From a checkpoint of a small transformer trained on Wikipedia: no biases in attention or MLP, tied embeddings.
Each number is 500 + 50 x the weight over the matrix's rms, rounded and kept within 0 to 999. Layers, rows and columns count from 0. Numbers have three digits each.

# layer 6 MLP up, 768x192, rms 0.0739, rows 614-662, columns 96-191
495559501472510494536477538527493439495570438471513507462577448411446551514607527542415447486586468508468491480549575554622500465547491478491578511522530552557543516508483521519514517486480575547376513443586463479477638528594540427396532462523494485426497475360549445542454464495426536443
516533469418648619595526505552468486519437438493532459528489450558550477476518484521554460525538516533503498488506460588436577571495617489482490500474550581451473457407507415468525558473523453510574425479541466480457477438526495501458410437482466516540446433443469523483459532515588529552
504491552536430510473584504479509497555565475514572477410607457517538451482517472517495447470501536412449527494476414516502441386572549496514506456590490449554525512427485485465476464512456470579440630500421511444524501551471478556466547457436417522503511532412555468573562452430483447540
500527437443440535504504562488450423528489431479594538477431450516540562513544589418564560552547500564444427547527515412505452499416498581484607462585462550370486480423452490533584492497593465481520501498521501431551574569499481480447465468448502515506544511532512453526538549586505537581
565554498463517557514546467483548490532504472543527410561603463495451537451512469538457483449487535413557590550527545428510437563575502554558456533454492517375442420486558511425513597405489508581472568462455576507539445485533439465477477503493503497481408504489486567446417533535557490552
452484517534527442524432477495435394459526530509538459446510576493521631569514384544460561508520543506504433469513513521454481496475500626418515552525601433489520451451448484508518497447402446487523425564424532540515579500515482515493469521441462534538477512524511546435494589435435527468
556533572414436481531527474550485481515431466466374607532533488502427455441577551445519451571484517522521496581478449479568528517417495531488546590534587373527424494534534569505622467495507424551518605474478577492471522478474416425598431527580490485455466476450549498490484559516555452441
571426535497551473486529418517554428537442481537412497455392482448477469531559476546543474435576527530536416587488489568604478540504427489450413499513463435496559500520474432495545526500510587420403498523564461477474443475482515459535495530462519471534490462548433513509464563550469546436
564419518504493560500423504518460488576468501536472515562495563536490467504510540519493500434550527477534489499495469531502509430494541492508543497497543457531397405502534472450547447544579510460488462534485389575506518460504494533494536447527458529578498401446503577498503541510490484580
448505410484427499579543458430506548581440454495562521512533453465362516485426512574489434524443583557472486589479582464498458508538542592423424492403558507426554552497405554508588521484583545550442619542496475449566471466449469530522456411363497518539522450537465475553559578458539537410
557575423581527586469442531437495428492491492468452524498569511546469445578519539548558482540540448491616572521512462546551496445522471592419420525443533488562477449502510465498565473526479526505491450525541513500486478499503461541398546515497520434514520645475439500471487547394530448487
520471580495506484498546449505421528417461403449520447508553538504565524530470515445481488548531489476535406473496478555471469570484479482576511446525415554460420537550512457513499507535490475507475526617549405514474546385416504554502494531417545516385474531533365567459427440528512542480
504537580496466513538415443489422488469417473516555444471513556517519512440576552483574421480465439467482555422459526500612491596532399474486475584473507534431506436466495501542585504390442461418490580579599546517537436527421519494532496537536521444545493580509528452531553503490459521517
485606423533569460517557551482472532488516397549503551472540511540512476464445579526504479379396520501406494462562452544469428485553452445310522575412511502516422533394508502486506542521569446521555421525508537420561487457522537392471469366519522484497595505514523522507571500434561527506
408493552506499452478550587519543517467529559419468578499395587489619459435505529612473589467494414457441543432431498434539551420538484512484499504488481568458454444492426550483465606507527509475470514428465511453464440426465495441489536585485572504550472488498518438605479539468470463528
484511518510546399446538494469543497471584503493498537555528406505553440486441525602498532463527489450514519466482433521493475573519442458532438448495448483471539499496553523537373492554566442470495528512542510502456569529486481466490604628484310576486481522532463569483528573412425439497
496481548545542506458555508496497463474470525495512645529425575589499400496483495491552493490434553554547541464512516421443462543457553577451393540553474545430512533557493526444526445468506547411455522605479452534518557400524488532486507539465526490495538488463580502434455509566520531557
546492556562572537442490506514513479589511484547525530508527475480513642457582413392472491518512483480501524491450514481497449530472513524485493558465520506445484531586542546542446520443590537510490546472501469551527526591462442495533522528540470515592509533463603492528478495499571407595
481459391536519450508519483501511523459516530478499430430550516543562589561519423627507593492512556529448393549539427564456512479528469542471524526512459482585490524553552450514442501514504451573455509509433487469479446566487473500428483510487360477433510562574553463380518476454479438555
495523530581504470525501531535477463358535462411452495348533519502567508482447501396543482433389569489554509586459570465526527479537498460504537525455491503552523526541475460618548425531477467521511585488499544519445542649446505470476516527535538487566552504486499493573452493533512466607
459420477566516421491476493525534537535512455528522561481555430438491503500552463426508447475469524437482547558529451583416538486494651530452472445598534531429501536497518532425452443532559517467446484395463465461475491468525396540443543477443428537477524424448435492531479535572551477473
460502561519474634622474545524516519517430435467408563552460434510511502501511505517536448436493708515568446520535534569446544559461588513469541523451451525520539506508505549517444552494542537522383492503422450478450496501490498566523564439567460420493558531406537481458449524506531507434
528518602469506513370471515478498492475541499572404526442536512518614561576468515509492503472535419520529489501517399509464365496435624484506574558494529549548474483518553534458453507516513488473560513469528457445515489532471562422510482492548541454523516481457543418574560519476541538471
555464507459455569457486450531510401517482611524608438481617500543469635591478405548466529389524473489455590546513517463539537524473526526510546470493450517536479412598472519484590529472543443532538499458536454603403521549501474496446416529550479468437512476465505538466578485575532449456
506565466554453490568507475412481553581515513486570497517520506450404503619569517429443511500517478597580559515446532554468490613479596534506485470524513528560461448600539475488604541465443515558462403532554469495385530578499469548424533575478469526541497471524497453518549461431658424521
447447485520517514450540529523540498483498560523513565476534522491479523549515503492530498480473510460425452504543496582471627487535537542471424506456449438559482504577559524459513500516466496507412498479538569463489540468530573521478529438488452490588490518430532441400438474534575521482
477532508496505478445547551474520590482462440444628516512554425541525492465546501554507596545598469490497437457523474484473439494527469536552520454478518501555495520420595584484508557460523573450458494506498553531517518486535528553457549498478530424511617405529516558454447576534533425568
454477430538552479527539505525521477577557477526571474445434532511390481449493533506549560498474528438425458563501530444429423509460508522496535430489434506658517504495530491428442473419501531504484499485564606646592406563507404527431484489544515461472479548509432525398392459428490492495
530527428467544472497509430506541487484568495545557580450391496478535460512563497504527489555515524450477474568517465446521407579476452503545467460529544536534425547513512545448509455473464489474594465514403510449479473518505538595478530569541584408536501507521442569418413483480540467552
567454431579532472525478421396640522503551464541460471546532506485522463525505544499563667453417515492483492486441463502425439501535468532461462577379551521553478503415499432434460499482550458446486517499519478463422443491530501512477444532469436413490488527405489449566509473494553494509
383444477525434547551556538482455569475451563401501513495469441518509514405536436465516529380500544512494415476488513534537444500500482513502446545474536516480535475420449505515480492517551593611539548458541571448568545429587517476459412502520526528539456419521556486433462404474450489551
534467486493488565540468533589553517535581460565519577544523482527523549497537567534498430522481534536415500382485478461578543584512440598540506545479495548528515451529503484446522538517427446452506494513551415494480429545549397504475459541533508529525483456424597450538462497495510484537
463432511472490517481487484482591526498427524502554556503551482518472500509449569462563424477504479391431623559490524633527609538509449473480451515487471521534483491560498502488538557532500508537535539626644470421472459418683508491471507540482442430571418594544483449526539471466493463573
460438601488524517470482464481482465446535510480465503514504486636552475420563531371579507377467495504518433443474516413459517526493508500439560527441496557545513419510572555509431510461432549442476523425627539501494479504472446530427496442532433560470548539524476488497468519457532483439
501537519545432531453375551561513480518516479506372516395521518445487538380476533446515522446503563434487527484586508549558545553520539454576523525484437495414475498599546515444467447412543530514498480518619517476447520611536478424456451498511493482425510427515443507570531526572401519398
521551429562457516553492508532477534538443490514470553544528521460581440502506538480549492490475513505496520509524472458495503491565457590479537476492513528443492535508571471458545512478561599492487530462493510479500587530451468549535515478595438479507469468405486478443516393524530461520
461558560469558439501449518374482438509478453455544457500439537480473538469545543478528573486494470489532385408562515507538469496491457571470514388549522459464540515522565484584502550470512488555426520508483485510536539486559504519491438455481472511494501485438509457540490515523538577478
556501445510467511494583525585583430497565486578579537525523478457519541471491549513520526432486537508400463437494511386467628440548522546485511474450472473406514508557500492501449477506503576454530484530512466511583487485467513454467480535500531474611435460551343431504568503514565456515
513552522472530446484540422551539561553534526390553500484457437501438597450474490508623493401436525496517488607436545590492497415411495458457527420495386489518608531508464422451426433488553494434516420482499521520533482484563479491462519431534468488441453451466528532436446452484522468448
486562464500565488540489495462410492612466627407523534538516505510409415576511539548514452502470523454473528513547476491460462517479508575558508426507482494520504483578565459608508520481528507487533606507520482503580494424502483549542501487550524500463428517518486468461501511514526515532
540463451480511448520485505554517480519488539510509533460485522536600486602517542447522522528568532577463463500483482555526498411536533446569553545503403471483510451563515442510429482450446488512417528504355496594561554428490448582441458502430447558454554478466521517447515528503418519404
379535604429465500416476499487528536513527549519486523547506521544515505394453476448523508441530480514597505381466482389481518368532476429487451558456451511555555513565467388519489582464473479508543488561495516479456501532481469537531482459513518539549468511592538458542398601576536512428
431452448587466522473508566496543429496538496441510609516458445544459416506510523523526541490599418466445450499526439506464531487591487485494528519527553487578480503523497484496571514415472549533544495453462526556619478411507494421546520505533446490426520454509513518487491574534518447558
509503530568418515574420519559522467491555512550446541514478563496488439407472554459537499511485392534465509584439432454488488473447503483466435465516593597490468456463510528447491494510488549496532471535497424513563407435525438549566498558539493479427505499501559466511460488484446555496
380470579530447453547466518481442542478500596476433513507478505497516497537459428405555449493510438509530494544509467412419629439531489486531352499556463521424541479478495515528499546596490477492546457580544462465480488515476548575525513579498407567462501656612475469528526512411502524470
543580459509407500533438506589522491506543516546476503575552490540485486534477597467508473501436530395543528508514465478485469558520478574485489464455538545581531541415469498518568474512551544526543422563461437511495445532565434449512334542539463508517568498529489456494554501487523522524
428531420457513449552398451438480436503427538492471444473498510506548458408544533594465463422448509536460512511480495537548478471416576459487479484511542472499519489506495404488520429508461518464526519540501516404498422489617516438435501476516468541506508554462504528448493562435494485428
562492498490497508536592538546599533537547542456505512495478469479424545471474616478545537516498467467560519511589514508515529525589489514443503582470529444557523530433462437425561496512573425571592574548560548461479458479513495417544447481544487489464443581426416512529517507435459586471
506571470471507446479545551500597433478533481500497526544525568579571534388539550522508518550521476500581601414447581425564569486582468416532498512484438602494522484521574526521563492533551469505547544485532496427485487488510547487401574518563414344492466526494461435490479426509507509489
# layer 6 MLP down (transposed), 768x192, rms 0.0697, rows 614-661, columns 96-191
537480530475533458482517517526535535469564452510572463500537457549463496458481524455538578499460497492473377583547419469489518456544465582455595482504551589486469361601408470544542499586526476516551493495660555528459484569491548504408472400564501549515550474426475519563400523520486532452
520535476456497537501449553549565449410406437353429497494604411570532558480494457465486459555566322555503454496427510471485547520451507468498492499414599554473506311508552481322463504602532568557553490446482393536440454526501500528486524535521457557478476473498502476429564534467524533505
500466496468491439479498531485466515566500593442483533394509600392454469543494459441545471602464537449457506512494518500517395498481455607483635404544494565468461510525477547551457573502444570535486567535453544509499509523441441423575494552599467499426607463487533416501498509552449523518
447503488531529557454517507494527524539446555448502528414372485482608589478547501579545513387457516506475586492579614612571416562422464490574488503485482478496553543585461515473478427377599465562418434545393444472570504465441435485502477578469548484532555441492583483532487548523571451433
473564572500426585493467399553588557523523450476494433519459543525471548493584457503499526439500432571526511411580485518457485537451439520488527488476640482456493512520469512530508513682453469488562570504515464505515485509521534524477474503538440445413535508515523505473481587465418515589
486390514482432553468457407434489520438513548554480457478477550520485537476510423476491436541452492430547466457465481456563587507483524489473452495521462577542575469511403504460509464605475543449484481493570448532460477540519411467441493433478522456535434485539487632530475430533469442525
386470497570433500399452540501527486503437445456506458613545421533468419526495526471385526459489488520490391441570429467503414456461490512473564483563572496555502504454462470561475550604481456604470466515457444549484572498370543538559503542492427486499468448469550439537538572465582557546
546482468536498429557537524505483474545493520548489486469476503487510485560499543641532430467418434476456517432536471459494531511609510521491469449497479437527485519483493480525503459522399342506478438450502482485477518475486449434565417559451463477597464521457511523537497549516466460553
517603531472524459473568502461573517523547534547515482465440498499522468470499496378479521491450471532479484492469539473500513459454482453474434476527494553535371401448473511507492568569473592468495505533489442495596457532523621491452515454459548466424543530549521480499502488531529593459
502457438498550509377583469423547546433541474500517457574509475508522401431576512420536497484638519351520499460495508536477488509518488445440538545444494505481495450487403460541526490443591417549519506474514596525581510398507452503529474562568616547440505446507496513527408507538516519542
525570480485380538424531441455556483539502442402460434408497640503521477533483548519485493465481514447515489413504506398509521475483474536445550465459583468514479443504396510450544496421490518546488539522594450529527503545462506456522470509472578432477594430502543435555495453611579457560
565473458429474518503448430427546567441502488477492506445407513373493535498469524582434538467463517429440505548640529501513485489469470537516425573438486536424445423511497443501591502427541443515458448495552490484422485475514583517486518524464493473482493498614472462425503446515534466489
522571478533491496547457533441452451515496516543486447567528551632489395453474514489497520503541452476498562564579477455560471456471442507513424546492504514494473383444499448480502490591435522451480556567462468484461505547494435520447480435574551487485611576491449478512458415436522480472
564489508559500486538603517422499517613503488485444394462532479518489668481528487621484432470458431477490557509555479446432519463482440509481493497562505461431514465505508496607479445468487468463428396554432484523492470605458412539489594450602470505459470563437500561490448571484341483511
540452457468456583543514435494503550509460455530528427528517433493485550495483435486426529497533526503557496565496516478486531518461487471446420444516462483492476602465482472440491441707520495422464458532517455552530533544522487507499457508536408569591553573494507560509494567493494489462
523523486427487520554570565497561528512489513507493475462475486455520513560521524537430512539481502489566494509520444490527541524590490538463466529509468452478534621473548493425491585643529576540465549486528486461462526551561562545479537539488524489651494464509518558556520497567468504518
650590554530355492526528494545566525529518433373531533420480573500497463612475490577539473489506445468424512467493498548491523524562541439472522498454519480458552581531440415435602471520464443523503542493507421486485576539522538539536535457527535551493423537476404470545499456606492563526
535534510548487513458501496528474479523515516541472454516569424515426495485524474474545352552490574558624534587442511505482557459474494525528477512388495514495553403487476485570518479455525576485524562587467523480441429422571513522422551498634407508632414521431508564435592483463589460420
466515530604514605549476518462559556443533465497504533435459471424523426525457493410557491450507490596547504525478471422490521409532467452569530450509539427509514426574539452522523500458462483420560501638503487504522490460509510402522628566472435480500503524534481531539483520491438476474
520571468476525569506594612530562452522611510569517532444456538502557484508540621457474465502550559606502456531439509509570433500524623470399453560496496531552475443428544512475530459440514526496531493418481515538443529493495470523433569566512536532616543588446460495627464452483544504490
506546523544575497413444521602520493478493477391443408583564680456542417470462483452511517648518492457476516444447423551570519468457540466506443496558512559514510498535490472508443572477561469517497513430560555493432377435470502531519439600490468554566530520572516457536585431472423498465
515508506462525501577478535529535548539413482545534395588512535544561510490476434489478573515528515446451494456496477587491481330565494423480506488515477550517513358547476500539531448342483496502556529458434611558556492523513489570521554552518571512527385458574447459502520480496588551389
425571545546563557493476489445418560520523498477568477459517498475490563495591526519426526466470501550349499384588517467471506551477567560467449481468442552423415389551513525544483474583496487514511519504524541556521489430553462484485502492442560440559478478595513508529521570483384488568
458522473598503483427511469541643474596470437435458396466495478500526534512506524454640430484473491529456458404433543498434508457458378426445463613465528495471489423395521506579485589368487517515601581470501579597448463439510482511527555574537548485382512550472476428552544479444537392480
595503524503534442484567577552538509454625468609506476394482542535451550493402462522511587438470445512506505474545488417419485476519548521451655473562454496529572542470514565457498509579491472421450481601439411484576487574526502427511445559474629450482508493411519554426450435532440579480
408546502490523527577473472499464515537452409540518517539527420478524532527528516570470511585523517507502390508456413495477437547600460493539434438563510546512544389583480497438545513443521510524540437424479456494517487442548556486428474455464485501542543458489486494468481465490541376613
478519494414467560407425523505521458435476505433386452472526463526432491457449639521435462539565496513545508570440506393479537539495565518524479500462468503525521459519525477537564517339476511503478496518558506450517478485517448493505555515531479536476373477570516449479471539544458510536
454557504473626565464499625583474588536475498492479565474527530468483491444449551591535414477494547531519425479473436569563510470417556539565474530559518542543479612541513504424498600472479517526426531485463474465532481483457448521464492499472515480519594544496527567497495450525481472527
546532538541466585456465477503590462435539610418517546540493517475490534574569465566519444530475443540594490450421518506558545429464607473494467432466516547491542467536432452477540473451543522623500528437582468545433530380458459538458535487518545432543536579525518615444506491569492468472
533547597523513440554438463403543481518499504410537544463467444566432377501497514443447521495517526515375537502562437476559446454525465473573475542470538554529590442467552536466501444464540480533378471476497490490554492438463566574498485551504569490460477599455495517512500490441515533422
546497494501504482511424451438554456490489541348552542496476450509534439500503553388471484450485528549512464505457458421518540436472513454552436459543526547480452570480565534566548505536459613500471522588478446481506508538502518519515553429480522544403539534544545523460503526505573519513
493568537490568528525469570532461456491503528426521541566522437498546486484548511525504457500436436493524480571407455441432528476505429491445485513502564432503457518495565558624452519433474502486532504453499443424487504453496441479463518417595453568515388621502544535514454468450451650576
540534434502535446517535536426532502515441507408575463529487533488453508391483605467551510482446512623522594513459522445490482422483433561505470500536508506476474373515468427472477550215486418440464483396500445424520511467469527466507584462479488605490467487511486395493529472428447514488
478503438453491461486469460513538489506503510478568503568509469547562517394546452507472534480465492470495485447458408514549510421443534463522456434526444555456419593503525523526458576544422556519505560551513537488503581587468581525441541449496441503387507500500497510575511473549472581515
497477506566406556429498474438532582556455501516479510391539480474531482454492373429529522470429601446400513447553577576463592582452534577581531513536495489493426581494523518516594493435443443449422403511568425452480568575601517453559548562510629474497449497587496514504527435485429504459
561461485500420536546419479547555503436530552548483584456476525496492595530486507428612456428492513465597559542516511496563473483539461487515450570547473568510560382494566445512418455399476517404514499463550485407527577460548394513419487501506482447477479465392488512455428493457433528425
463498469448510513537568508539595486485499535497495463461571496446461545511461500417503514493484382561524521522468547508467492460456475510555552517483520435491557418512479550481510546295472516507474484432528555500529533504492490534459582453467525466503434476518511505508564533556480476554
516408567529518488539447497534551533507456518516504485449548585506528431534555514528532496560394384461520414489469542473491456549491488588548483558530412471524497472557508441601540484460431441489508481422557575466517457438453525458493501566495515498610658587493428552584455500432645550492
471470451478496480416417476511622437519425513527517555490503513557489518471442491394516532531469540497549448480506452518506459542444499551574484605447488479516527391546545480467522543372482474502556520379458501559496476495516571526591524467522477486501512469546443552452468549478551585524
562458583511505580420476438436537536531489528464459472529566471579508612539469455441582481511501505536464570477537503508578560489515535459472545483461443518466551539442506517449523468415498498530581524502570470571443529619545529491541543497480446603629475502390573384528533477475444511434
605520458452452655510474481464524452518436528488619536502502491491446406568535561498490495505514537567419497526470490507507531487432485486479428548504462488457434476585489503435456511619581563527518560484444441488517530556528464501495567630448485517373489437502456501500505503464537440499
479550614461528518581562530499575412539458586494499499439476405431429536479511526488461493388505586379548557489556465421517546480482600517552494491507555553477449480540528476543467435532499519498446495581540468529499531506486458568593547575462534554526531576536508462487534482501510530381
492451550598499482583511543481515577475481504490491590481477517480457517529475414551474507577570506549467560483622545488540464510532467436441591579482501438564612438523496496498527479510559485504538515487552481462503493519485547554376500547453512520506547500514567553481566389540531501451
536491488554465460487513482496602521477590533559481462507532505438453498408488466422501466458554476542477556511389525531486471490452529442494539565487520447512445501444464429472461413500567504490439428489535390503415526536549439505461515550541535447469395531484486486543505543511434467516
456465417524534409369584485517519496492535543522626539461484460375455564479473426416412487419470509533563471544520487539539435485538555473498506484516365465561494506528466513475455495408507454530431549560522563390601544554483509495488488411524566494572419488514504424549568472483408534602
482510559508422456445534453487471497520469514418475561611552518505514515423503478553522495607539530517493594474442500518503509501500498477489496401607566466415554516517469518419465493468665528469493422531568580474488499540482426462525440527512517522507496500541469577498567399511477516520
525531432520504495460492580470571461541443415407588531458513600457445449454493494504495459518449495529489516466467507542585465564496474564517489480481580488495636531496463541557447541468540491435466484496565508481623403487491513530547449587441532417478521469565500568571614488417484545482
524429493505552537515508509432647551503523579602440490402537510485409538457531533553557518475451484512410501447514527523529510500558553546496493452559486543520491443507504502463599523538597423533457479443478464450497528464411469416584471528489514482565351542550365553390460552377583572448
# layer 6 MLP gate, 768x192, rms 0.0754, rows 615-662, columns 96-191
512474513584480486528508474535506540469477502469502494569520509431540502611440467453488389471545495540499505521465485455484481563524454502514547459524545493426452481539611574548435540392520599472451504545441635498519573451565502556425617537520469505402451464478478506403550509604487417493
472467416498517429569464440540504512475570457523596471559525490496542542534623573518556612458512475511437506540470599544531460490485540589522571508503442567440582443495533478514428616439527566476487436524548552425545591505454407379421550587538529492425421534358560532493542486570526475524
544556548650477394510506509526571425483517431517503481510545476500484501449554527387563520519447499505483522499492507454593499481449521498444536531461497445510565477539497498513646515514501490488535447431537549503482536495463528396530509455481524566531445532461486446482520491388502539480
485494521473446526565423517535471544509566448445515487511369497488502572459534517489500543471579454527505479459545425517525484465397482598521566424435501539482513509490549433484452475490501537516590494518526468555464430455498554416472485494486409429463467532506549473391501504516503622483
464507439494458541448512476507477464487543585594480523516535594444547494497440532553522534454516563557411502501506501468489440532450597526472584494523595442566559464447582530552461425512472483545516479423482516589488577531493527477524567472598438481503551458562505393496517517408529540400
496544359463562504492535462381462515509458499502580482566411429467491421455538625453484565511462424470556486534392559516507454487476536587492459374530475523515543427508562433525529450422446595502470446560578540515574478520445506507493504585505540486490553586470493571472467435438543521534
487505529511576491538503479508538474473522460508510499518408430528491479478480579484517518459514442509567446492462486482480551451500501351494488487486454488515543495495499555528409465495468599449486510508613541467481410488493556539430541405521528513524440602455449504485467537445496528474
554476536494406480467578525538532503575503491496471520580552456439503499456503531451501472468515502522408506503512550518513493501487521483545488433495478454474425458496433513547481587495511461503492535503514537500593529433486621439408465473507497514485513471577527510530512479563493547551
529519590460483472546399466532496506436482505519449455512553423563488498433389471510552521577537586542494410557562504509491586522497601501544468449462441518508577485493528433516521447492436553521446515506503501512492455555481551517542543465564569497564626539516531521411445499484574425515
431478381476491473519473489530522554461405479542456504447475564501540478548487462501639503421519450541516480489530563479496568515515524543499523401434489568426550449503432569379436504498465537548534493475453520536511432422550555425486539407615471473423451558499511458452585513501434520465
532505410419376540502487500383455411428475540484578480451496533573538495542508573516468483447535380560515475476480557496495506488486473608620443577485439455457498417507584470488442523516499450506492495616485489496477508508520446508460534403521555461503529538561540558491547406501476534510
501483437520529535482549586591543489476471482467575544587454524509477421579431577468423547454580458527521516547535481512510543448463490504563496423556447553486462487501483439519488499489487415499427503460506431508488538443529452475537473552591541528415519509493447540541503559530546513505
547409496552487474520536447545556538476455386529545459444475517436432433436512515528487581488529482523543461540535491505531475558459557421517533402540414620584549517484490416517410511459431455491456438506507541521582492424530425464585523509509519529429536546559493527502549447454480483529
452445510581457449544460497515472461470519488467527489525471623472472515490474480478568432550538436466393508423528401520558464473521454569578440468507518459559515434571497415522554551578533498569518523532561520445504433462415505527457411415465444504437512460442409571479457430443540471471
460542580526501473482482482535482508432583489489534465436508470505505440447484438460542464475533461485568459461431406464571536504556429409497523475501590501554495548526520413500470498501511529507573474506478466499546465618518469469450450503580480521430511606523452487554433569517461440485
500534565485486468469469558567453492489472455553511445572449504510478454563520516498458552493546485566510419473544557497474494500529481567479566495559439504445499482544651537520479507462433587501513500506496546394478530465563573519504604504487492481476476539604485527426533401563516497631
506542457528459487564472559477611547464484526472448518417503483530451546471464608517475641491596304546529534580547554481486472601570455515570515549435457467484400420484642520531407545496507489561461474489565544407495486499466501569474537451451541446551473453539479567515494449524542522559
498574534575421519611504478517494483494538451587564588505512496485400544475552509501449436566455489474553516601522501541547415518539600508447556570451465504460482432469467486438486431415471486501525544507435503438516495421497518568522505521459541567562545419462495578513428523506542450477
512506526513534550503580508570615492420468553477491467473574436478495392491541520468471467541520491515499553536394527481464515497411450559375463535512444484503551391568448409353483470390390623517577563548418590541624461453618616508401504526489506595492444542458553448487510480451462469603
630553579521429575663449425492477476580534466463499572553532451499519549443494554459544506464499466505462522555509486494549411506378504566437478515511472567488531494574558357497532473467408494520508469565494463545486533480454506499464476495477521506537488450428557515508424558475576457383
446479479546504525512503521571595529472485463449492576487402475573485548501502507445592509486563523558419464626534567522487444535510456519515509492529495576470420465531554566450436389505520430436577608444511469512521516487462544555640530480554463507446517497447472535450513482580544456474
501506565481516558558507421512431493530476537498443459517470543444518449478506470483489408463540459480451472440493441537556507495511413527476504454567425480545431477478569409490478484499463474464555533526509470509523502549529526477526398574522514620455477568478516495495522510423487508506
446456479488458549545455492610542507458458514477540522519480440602472611521483520474547420588593470549446493576485577490467394570416478498512622513499519593444454518455531554537447423456466552490557467514478502592443497526552458547530574516517568486442474564429476440490515480496483435588
521493459502481504504398502549546553573514515531473448467469586507523516440479583506505539502533564580538513484460488368523475486596463483506574509446457502520462492438470529506486569489472527497580485480362597444484515567553577569500516444563482481530524523509542495491385513548554477528
528541459507445523531535482495477542514545607503437404489577405622512478564433486548645425539443551501509509544430508542522488517441551459430552398571529491559498491438502521554519477550469425545503472522475488521534508511566474428515500476498472367493483511428411444513531493442513458513
501479438530557540383483474570465425459584424517387486551395533522535490498546495580540514447517551497429505473477537464487519557455586445568468601494456499583429407505505482489530458573426506547505493465489512492462452475611498439481474463523568557508559477502448447523506525501497489509
516504498546539527535455602553531457507521423449520639540533472491388495472526577522536536467554484499522548439487588525519499588487496536539528537566543577530523459478499420491515525499510445474573535436439564507526524474445459500562457592471577541461503519489487488477421523440385516590
453496354534540614566521448524568532485464496473506445554506360543479496517436431480529488545526554530585613586559478444422488503498526482423447498423489503541620445529513557607549468494436548434560417472476566434450484614574439479526492406428473462513535384486492576552503561432555524535
547489501506391498587489566486504480452503458505497419511493462514512515491421454527675442534483478518570553628593514472544499494421605542584493540445467576527494473548527410526471408486596554574539509480518504448450499500404506451481497492489438532401516508476455510481455403462514471496
417455416456464579555451630475546504501453535479496421523473497556518523508531529478524575503438505474510532530435490412490436494551507450530391459496456469458515469553456452589405494450482475522571471494526580515481531470507538486497502573580510466555550445444506469498512520439458517554
468448505607477527516389537422542426461440463572570469579441379513548478469387483471489441589540586590451460588543522426511485537496446557523481487493525523451446398507510557514521549439527481433521555557435604452420543463595492666509592454533527420649538401487444525523557466472527418523
470453444527448412463577501491523463430466507634597489429608485510447527413440476512551502498506520547529511563426503453506472496444514545514486516594551572416508485415561541455544507478522415479527438477439461496506538557494442493537546528524388474569476480466524483536529451440450441509
436556486398493484511476484433508546424467462474497513519513428505512461533442565425470458453428527495516476437480492486492503436476465561460521400515550524488510534538445556565557546483422571542465546546520567477496534514498553524476513429544471476463541463521473433521492437463546442548
435560491591472571398459515459519514459588440527466572434443516466415446482524551444541574400524555516521497529535509504543448546509486447521561461476532530466588431577504382503540564381428556485545414487481538495530424580485483547540433525526579474464548433447610584588522418500512551556
552508570496435492544438475417480423569510460581443514527472492506471511509541427438517443555499547474459497553418504422480450411387475435489500434433540427479524470520533530526451443524477530512499504452611493478568527441573548478479509490561435483478534486496449465418476522530459506476
526521434552503481553474417498420531491566571479533452484503489502488498484593545539501554440447443479531485481511430544538506457453593521521442538496508508587538538433513436466495456523523505414528487529497517561410404504517423456423441588464524554525476541519541555549549506434477490446
423469455453484598566515542490515405448553459470519565542496437529528539499578541521632571466571498520485546521458506480558545517532417471475537595475463498447450484451521438483572547428485544443495620419421519465497479568401478441453534498569501503545492447467479422531491461612452563596
456495381454447473502403449475534486533514523582526567454515512497583470508464510487471421490502530490466441549493530505438489506462509480572468560494598529601494449564534431437519430511470497407498505531503469481448481569500484511552515488438483628470353560450445516361439545483521484483
476475505411477435471489452516566485506486494499415488526518456556429459466521521533439523440522517519532454545474466481521460442551529484579503489511545541439559448457466395506442395484430469446529449530465474439455489541449499414548577533615420551443479568414492402510393507503549443521
522510496483510500500486534451487521554422359566450504528479488563520455474503529496513450534455412435484465485553567456512494457517549530598568434514510486521488446460521553517472509527503473475531463513493451448512546482526477567553510479542558469491385464521447553450433520402571515516
560519495514453507406447517582513554445509502486511594488524460600448447492395606455512549495562545515509524502477456468456527451504394508505477453495503585480597533454471528474459522488541443543528496484500558546485470540487491482547587471570485454476530664483593496523474597564496450551
517428538608495446449548536523542474466550525487468539471507411540440517595585568479495535451649483549462357450475519509484525495460550470568501530499479412531539487505557487490454522478487461513564504546613492519573479515539536511543497560390472438500537465497476500510514487507537544554
423511445396485527540479534403566570568496479494490421525594465502503471502485420529490460451551406533549532507415532506532453500553504549509608514483468489474487467535472386473456522374568433483504469520561670506492498528525493464438507527517497497524397527550506447594471450523445426578
468548463550387490608517469423565558509584511541488511453518473564472434393506463517561531561543429474414469533509484480497520529489490523532460512556495513484585451556491554506499503473512483506552522435499502486446513468578547482646536531507415553531409524511596506427481526508471546403
557555530468494477505507558453518545523549461476444536490535409459468540360451478439483489417521496510412503561414522520607471602542404437534530530412462568487578413529526495511409507486466416532475445450526517426428543516449531534481469423550518517561593478511459466504459473530543456472
377508559521501528459470560503562544408590491533551587474497539490481546408536483513441401513545503461457567484489542528471507475484598511472463442527454540534513465525504457479515371516527589496524453521400533513436608467591506483454494492493465581512497536503534502531490434490635465550
550500487551428465586547497451504549450424512435433498544390545423405499442563524470462495478535468498523521517588547476499449609360482507479441477502453600558483466574412552484468485480536539519633516572488538444537481398451555479526507485508499569428451526507437514482481560499518582483
452647511556519508521445437466469459605530532473490480572484484528504559509575470447579453443565430544494570521465519579536492533557500499497440488481550502540476438565508586538386456487560545582494368587521521478460356467478469453483383543519454525437449515473557401447587434475561554458